Weights of a small GPT-style language model, trained from scratch on English Wikipedia.
Size: 15 layers, MLP 1280 tanh GELU.
Architecture: LayerNorm before each block, learned and rotary positions, biases.
Training: a variant of Muon for these matrices, 614M tokens, 4941 steps.
Each number is 128 + 24 x the weight over the matrix's rms, rounded and kept within 0 to 255. Layers, rows and columns count from 0. Numbers have three digits each.

# layer 2 attention value, 64x320, rms 0.0345, rows 46-59, columns 160-239
125125136153100086172188118118140139093144120130123119115108137127133102155181099099097109173156123163091114149129126141143147153142116135122112096102128129162140132068122180131162141107140134146103129132094129149117117130131121143098183110
131120118124127149137145156132110161133134113136148119143100170112137110137131108056146111123167118117102110155200156127158127151098123176106136150133153102101105142147114169089087121103145128084155161128127137129093181151139137175114136083
143074137148131118085091135141145146179136142177103115114132111122114135108110116120162178127154131134146162154141146113132097120122103129152177128121130146138130143133115124117161150132103103128132081080151144125090162139145121159141104131
130143133153143132131092118151124180119128131121165070101107105146178124134110103178104155144110165148130176099145140125145120123113158174147094101108124120128126092126094115110115149107151094132163119162102136132141115102119155119157096134
119104166145140130142127149143115138156143139119143136122100078113154143130134123174167083095107159068147085129115148125159138142110148154153124127147093161134129146133134084129104142151109131149117138137141133116113159113143124133134155109
143143187139121094124146170133127117157101156119149143136108160146127112131113102120117141149133130132148119168132103155159116123143103088157129141168139130154148124168136162119159123116140104129083132135135114148128125102110142106102145120
162097155131109143122144087107152080089087112104149113140106139101147178104137139135194114111112104125160134128106141133145107135080174147100113168101140066132132158119161150148133116125133173089135135163157101139099157102139091119130167114
082107139144134081152108097152146169123119115103112088123109151131146147145083140147178121132147140122146123150094131146123123147136101166104151173146137094116141120121082084163122145120109134123125067151125150106190130133163095110125097128
144118124134075104131109115124155127148074116129113118066174110111116153151090137082123080141138123155124186090141128145141147152153095140141137155128126112138143140110128065112112125156096112124134161129125140162122131136133146109119156147
124123116149118097101118169130117143120115120107150121097065132138128136139113101148141135140119141107173118109106176111131133122129143173151134144116114132134170147126081092117125134179171119159109080128122149155152105148111153149144139110
099126099108087137115176088135139085122169113149139133145128115103131134155120143159167123144144108145125185124105150137141096125128135088087104125164122153157134147164115144133089116119115139177145161141136133163149114131131137117140152156
122115190125122184061105090120159158136114129095129164105158116123101122117132139129096136118105139126122143093142112122128108156131142140114111098120126129136130106121138149113141101124160134144135084133103145173138153137134155138126155088
106135149126103161104111162131135127127113109175121189166112105175109102106114127173084146110120121121110133121104164100139105109118093124145130064141115093140148116072139104117128127123118154101140127170154155131119149127126103110105137106
151132127105088084168124131132158161119139132101146087144135114153151119140178125168069164112126093138136095129174060123148106105149155111148132139151110148149126164121163171148081161153138126104086101160192109139167167142121181100148119138
# layer 2 attention output (transposed), 320x320, rms 0.423, rows 46-59,110-123,174-186,238-250,302-314, columns 160-239
101113130097091108122102184146141155127100135170123104115161156158138151088084139127163126127118115125156146146196118069141103131129078156157080117144081114127131142124134109130117116182109121106141122181130126139117087098117164069154095169
135128175125113142131148154105148124152145137073130139137114103126141099152120079133098137125139163116100134164118093169106093125146148108188087180126114180133133149095143130151129154164097131138114149100129114090152085172120096104139098101
110163177086107147126160109080117113172135176080106140125116111117157092122111123138120133116134127095121141121139185123152135122147150107171098118105173162143100110144140121114138128143159116164116110125119068150120110113119130105142114133
150095126146145094149179165130121111160113107146127121165116161107127133097127138141105141097113159143088102120113113096113124137142120132165122139127159150098085101161125153142104157133115143134123155155119098137128081110145137133104110089
121158143097093075098166099174165134165122119117165140086104136151160107118129087113140116149117177149094110122137123120118174118158091149084119154165147119155116091135138132135136113134174128152127115129145114126089168108110158069140152107
135092115154199100109119124127171170158128133115109110148106115137117116142107161137125144092129121152111150133198100104095138134102148172147159131111145144165100107171112132167120143082107140089151100126124153133131134135108138089095160114
097110106153113119146090158148150074097132122130108102140135134126120119079145134153138109075115125114131132175160124115124136158140089198103138125110126125169114115145098114141124120138159136139136086142080108109110077128139081139108138072
072082146163095160123084113136140112121148094125134121175110108124128134100144154116121107133104129161146106139124189113136126138117109077145085069164158153087181121114111170114095113143155108162114150143116112164129141127165105110100120121
168153130087117150171144176104128114087131163165122120153122119149078111144130126125120135084106107085143149122149106194095042144115108113127102099125140113125128141109109131104144152144142117109132152124079175130096190136148107127114104171
103129144137103115117162124106170102103128129119099090070103083123060178089170142159101135140127123119114142159155127137120134109153140110114094115130113120114175130147131117170180090136106135159143173122126132126122112120157094132126114129
139133134122170170133139145126140115130118158087174128083130080116134127165151143142159141080102154123165113093100112124135113166141092123155167154112129134115082152186147089084058169143097138094138102090119130118160116155123131125094168132
124097138101145096138114208150091144115107147116095101124095170141103099129097132125181144137144146114107148123127166127098084123088121096156153149163160081149120082119159162164123124098110117118114126132128107133144138105131117113134065142
108148189119122140112121122134100073101109114086146120137112095121112140111141097135188100152131116168148114120128139118141167124139094136097182117106119137131129134105082076125132126120130095161118118132165128095140143119140108145139085150
107125134105148143114139145156149113088099148114111149135088140108141072144121118142172147147141118150125165137133143118137141106134062119129134118069100143107130092131126121163116086129165148113116115124094116173143097140166115150120149120
147136145120124116109120116130160118147103105120127138109087141116139133158134125136094123173136105142165105136126123139109131128096118128088100089151111146182121098154113113084120168116101112092157097125114118116139127125132099151138136144
142103089140139075154119108109105154116133136142165124141137127140124168123123173145121169144150164127169124105117164145138151164131133133144162110120092148137164085125117116121117103084083122110103068176166150067126087082155125096120172114
119131137150120120148116134133121118138171120150093134146145134149133131196113096149096158107134092148146132126145121130066153150102144134113181147155136112112129131111095108097127115158133143141129123154143130135136087131119120114136152125
143143113123068145096108098093138120156161139185120146141112093164136142121154103106142112128147145113150121123121119106145121128118139100144116146153100120146171133151149146130103139154155166135155106158148113112102140162134112116142110139
108104125112156155096130144071086097128147103145093125105130140159106107116107158145135140145099114113129114148145106115112142139139159095163157090149077099104126133119113127143124095112126131131135105115133130165134143121106115128134097115
117116134114115126160112126142120133123135113125141146128131154115188146099102117135169118105110150124156137139122129130116138150104122133091103183131157141125177162158176120122124156106133111134080110161112149143134125121143106156125153114
105120183128109160130106136117135153141101147157116150090105108139124116160107149123151091108103138131127136119142125143100145132168122109097076148169153132114134153158114157154099139122127126104122141144141122137117110135126155130134123147
164147096132158128108179142127140148143097129167136120127133133119163099130107115141107126126129119111149118149129175086140167105122123094109124127144104161124137144100086118093126114155095106108141120152129136156123083121148108154136177128
155111135138127112102111111108128103158187127064130127132097127141148117088132151120142115140134125129175092133125107136173159135060123114116124173134107146124165124142142156102099134126158158159143125138088105127144114105083102147123104149
150080134142134138107115134144108139096177122156123122162136157163124120106098166123138140117146116173109119115102118140138150131134115141158092143162116119159126150126122120089122104119139133119109114125138079118153125119099099155112118118
113119085169077096119135162138104105151144148149104177101159159128128148109118173112079139126166140121090176132144094108088139137105130159130113137125162127131111139125105110144140187143137137163136139126155129137110163071098174087162158110
158104101094160145153117163173106138143073141139119126107130131108124130148112122114169137164108145122110110134114141175142150119113133148115095166099143118140126144152099161113125117155138155126112163098128137139122121160101136107133123130
129101092134144098121137138104129111135162137140138119117127144137160145100140141104136144138150145153164122139120131133084120161181143135133078115085138145111077136079140143116070086137158127122107102132124085113103106113113138126117126094
092157171107157101123144106147130121170105144116120143151114176128162141113093142095135111148113129153106108146132139122137139128095069133125135156132124089090140119104133141149116154127126158140162107127132119127128136129120112089079133138
141105120154155173140112129111114104082160089119124166098130119126140124114101146143129163099130162117092095119144126132116113155143119083116155133078148115149110156119126149137115108111145130143128140133149126149094107082119120137130129100
135101122126144197127101158145114094118098115114130089118126113107156111125150105100163138147128140129132131124157124109112127146170120129131128143107149100094139134123093137075119150143175128114152125148152080180140142142120146123098124174
136127108121166117131171134115145103138117109157137118138093103110100179125153126157151109145128111124129109127114098145139125090135065125100132100147123148077133150099137155123123159143124097128110121108129080125165131116156122136133118150
113113151118129124136100123157136162110132108089141121092120160129139115162104140122157133119117119149101115104162164118129117149129156131112138121110149109138111122106154109147154109106132093103120102078127138119145110082150117136119107141
145134144159112135118143158168143171097135157154176130145105139078156141101141139143096164130165104117120160144147129127157107106150132116128153163112126133093111141128120139146130166156117127169144156087180120123111133128128085134061115062
077115122091116146112145121126089150119125095168155172142143127166156120131146139117081140168122145124102091129131190161120124131084128130131108133119125106129104144145109114117089109147138107144124133105127115172120119127121122149165117166
135127093119094128149100132120101138139131115129101124122131147121133137154136124138086131169166119153139137116126144147141114152118123100141110131132109157120105109117162130115098115082117108127159137128135089137115106104164119125136153113
134123142098137145105183113119138106115153150152112096065110119120142161146166130120152135127068170142122105153108097148115145126130115126185149147090143075102121123133129127116137147119145134104151110142109127105114106133125160140128120121
096143138091131133141119111153137136063097119098161169138090102102148134138133129112136148147132097146113141117132130091091130131167104156136166124110093120102108138178098127107131090143144144105103140085132150112122098116128132129148123116
101104133134141135161141108105121129134103142169093137122138128124132150118120120139172101102121186132159152152134193094117117120141130126152130137123146140157094121116141098109123132095153100084135112156098145107103127102150148092140162134
108145110101153148106102104120148172105146157137134097166118167094098093107120115142153142149146091128124098168145146130154132114113126131130103087177067114133171119126145153140101110120120151123154108160109156155084093088119097136126111127
171102109134144097146116134111116091128103108160144133134160096138107155139151090161115077141142161131113163127141110089153142151148131120159134148131094181078133166124114138087159117103133107132149088163083158116121124124162120125143138107
148087137144150137113158108103131133145152154143111132122131107147101105126102115116144103089133124113105104125123093135162119135126142113127127131128084069132127150131108114162124160162164128130157153101138146126144126137090145117114114154
134112138114170097120175114092128147145144145147149171156150098107142150111135102119134123137136122161134133118144093091138087079141108141102154134141119133082094137172128130110123149134123130171143127120151126115101164150067120174142113121
128145116130113113108152074107147112108134156161106154104105135117159131123153161125096140142124178183133116103107095164130105109088145142154123087127161102098136113083147109151126131123114134112103108116106119111081133154142112121159077139
095110103138134145122126160099138123095110107147143115110139161133121129099112100095091117133133109129182110140136149104154107144138175133113100149084097093098180104165151131106076118079138127158118141128110141160134147121122096112105142151
127154165132129117094123115082098153099150152126122167130108116147094114149172131152097151131111152117087122141158091150113112118111089093138122141116127094141151132172118111112134095121116154143127107094124148131109127103100106111099157092
122149101150165072165146085102143137146058128137093152106134132132111121127102110132120117128162101129131147142117111110133116124108129105122131097159099124129114133109091138094094127125151117074146134163081134125191113104115139156182142108
157133121165129159125152107166179098094155109124115132149179128123102166103166115157148139129137128130149121110082123145138121115150146141165116095160103139113123128104101103159126104121127158150168185114150128151136121135126106084143126112
156150139142193106103106141136075144140108146127110127153108135112147111145149169110114144140105134134132095141124143062120109105106135133117125152137111154118126110090134130139148123167129136104143102144146129146161110118142180108115079161
089192131132141141130144177117131108116083126139139151134112121103127130116131107167152135166131147127152121144157122106147095118126138154097117126133146130115111154132163136129087118124109170143120145137135169106171156115094152119165138116
164140123174143112137163137078129137145131105129107108114152143149130139140107146156094146121176128124148111166118098093188156102121142121134165152083108113173105145112138135150159099129127148175143121140150150154146076130116128149151118162
181145133122149142109133114131149107158117148118133132143151195124107133189139082101120108079104122126094161115134058124164113100142079127126133146089099112106113118140141132124086127114144115097115150103129162160123133101117114125126125120
144114139094127080092133119128143137158129114096107118109134132166148149152121111151122125171120116133117111119134113126118116066154159162158143075115157174156129112102153091144134071073114114128109144131128100119096136157191113145122113140
124111155146113129132126140148175092084149129168125130121131145111168101134135136120086156122147130103132108133164108080146133179095137153128132103138104119078130086126165119100126110122112152080103145135138152097096125098126113127134127135
158164104139129081157158128108134123183127122125094105110125132118136152157124128145152139091114148079124145078093147127094105114128100157161123157137140085124105116149111178127157121153135126143098136164100139091151068141156133107144145132
111137110125111169134138119125161081121133124092110071163157140161155086171148156148105194135104140145155164123138146148132138109142155140132136133174135140080163094118143108141167098069141153141148146159084107114185125165156134130118129126
131128144106138106140124112123177120164141100122089129133162102151103139121137148191093096111113087096159115129115119090135110085104103107131133107113093090138118133139153113156160120147165136142135182143059154161093121112123121112131121151
121163107132098099154110103167136158121099156106139166115151099156134137110170178112114127129092184149139133132105110146150134119113114158122100117096133100161119140129147099143131121114118134075174173109140162107105140169140161131114164097
141166113152095148157150113131092083173130123118132107126161126146128090136089137085129137122135125112166158148109131130118148127145115127065121114118126131140132133135108143113141182145102126121145133124127155140124151154122160131142144169
131103127117083149135117149151155127137103136127098109150169137157121112117168172113122145144161106098144115071068144145136115129135156153140101124067158119127149142153144109088128135145098148115123134115100129100133108139130115165133111170
130155099139127106175149134107117059111135107100117118116105105092125151144147144126115077148128094150117117073146121108135137104132104110079148079130105109090114149102171128093095119158156139130145146122124131081134132110162138152120128128
109147110149104120112160099130126100153153140133143128127127124118095165117130055125127159166125133153092114110121127142138146070155116111134132073092157083097153153129112108174166132125138120144122129124118169108109144150112142142133108127
191079128117133122148092183138148123146115138118136130121156139163117117133117110129118137105171104121111140125111143201122117140144147116121147104126117115159081114136185127133163100126131093122097133105130095113120141127122152115156108106
110107123112180118112108122167166161169135165125111134161146158133137121113130094112121130133135135122101141127111160133129145128141137112149106087126166132114101126132139148136139139114107101107106107167178116129124145155134123112134154059
119148122124148135130110132139135128163121132079134132135120125155158095127130160126113144134125134143153142135128159104101152120107157123126127115122157125094130102095145156117117118139087140107153194097150109108140115137163107108120128143
162150136136160125150131132159148131125119116114124133117111119103127135140125155126090073118125154111129130153113105123127149150146123147168095156116169110103138133107138149107179151155123110124118139140129127099161125141126119143118103114
083177112160126125150137130085119151169161149086180084156127136128156130167140103133106126127109101094118100129074104125131083085143132133108130119143165123145120132150133124143100181139082122137133146095134096127092120137079116193117160127
132156108101111121126094132123144153079141151139147128117168165138169154139115152140091093138082123137139130159104140156144102173085129126137115131142150161121148111146167141125146092113091150093130144125114134199113147123127112117123141146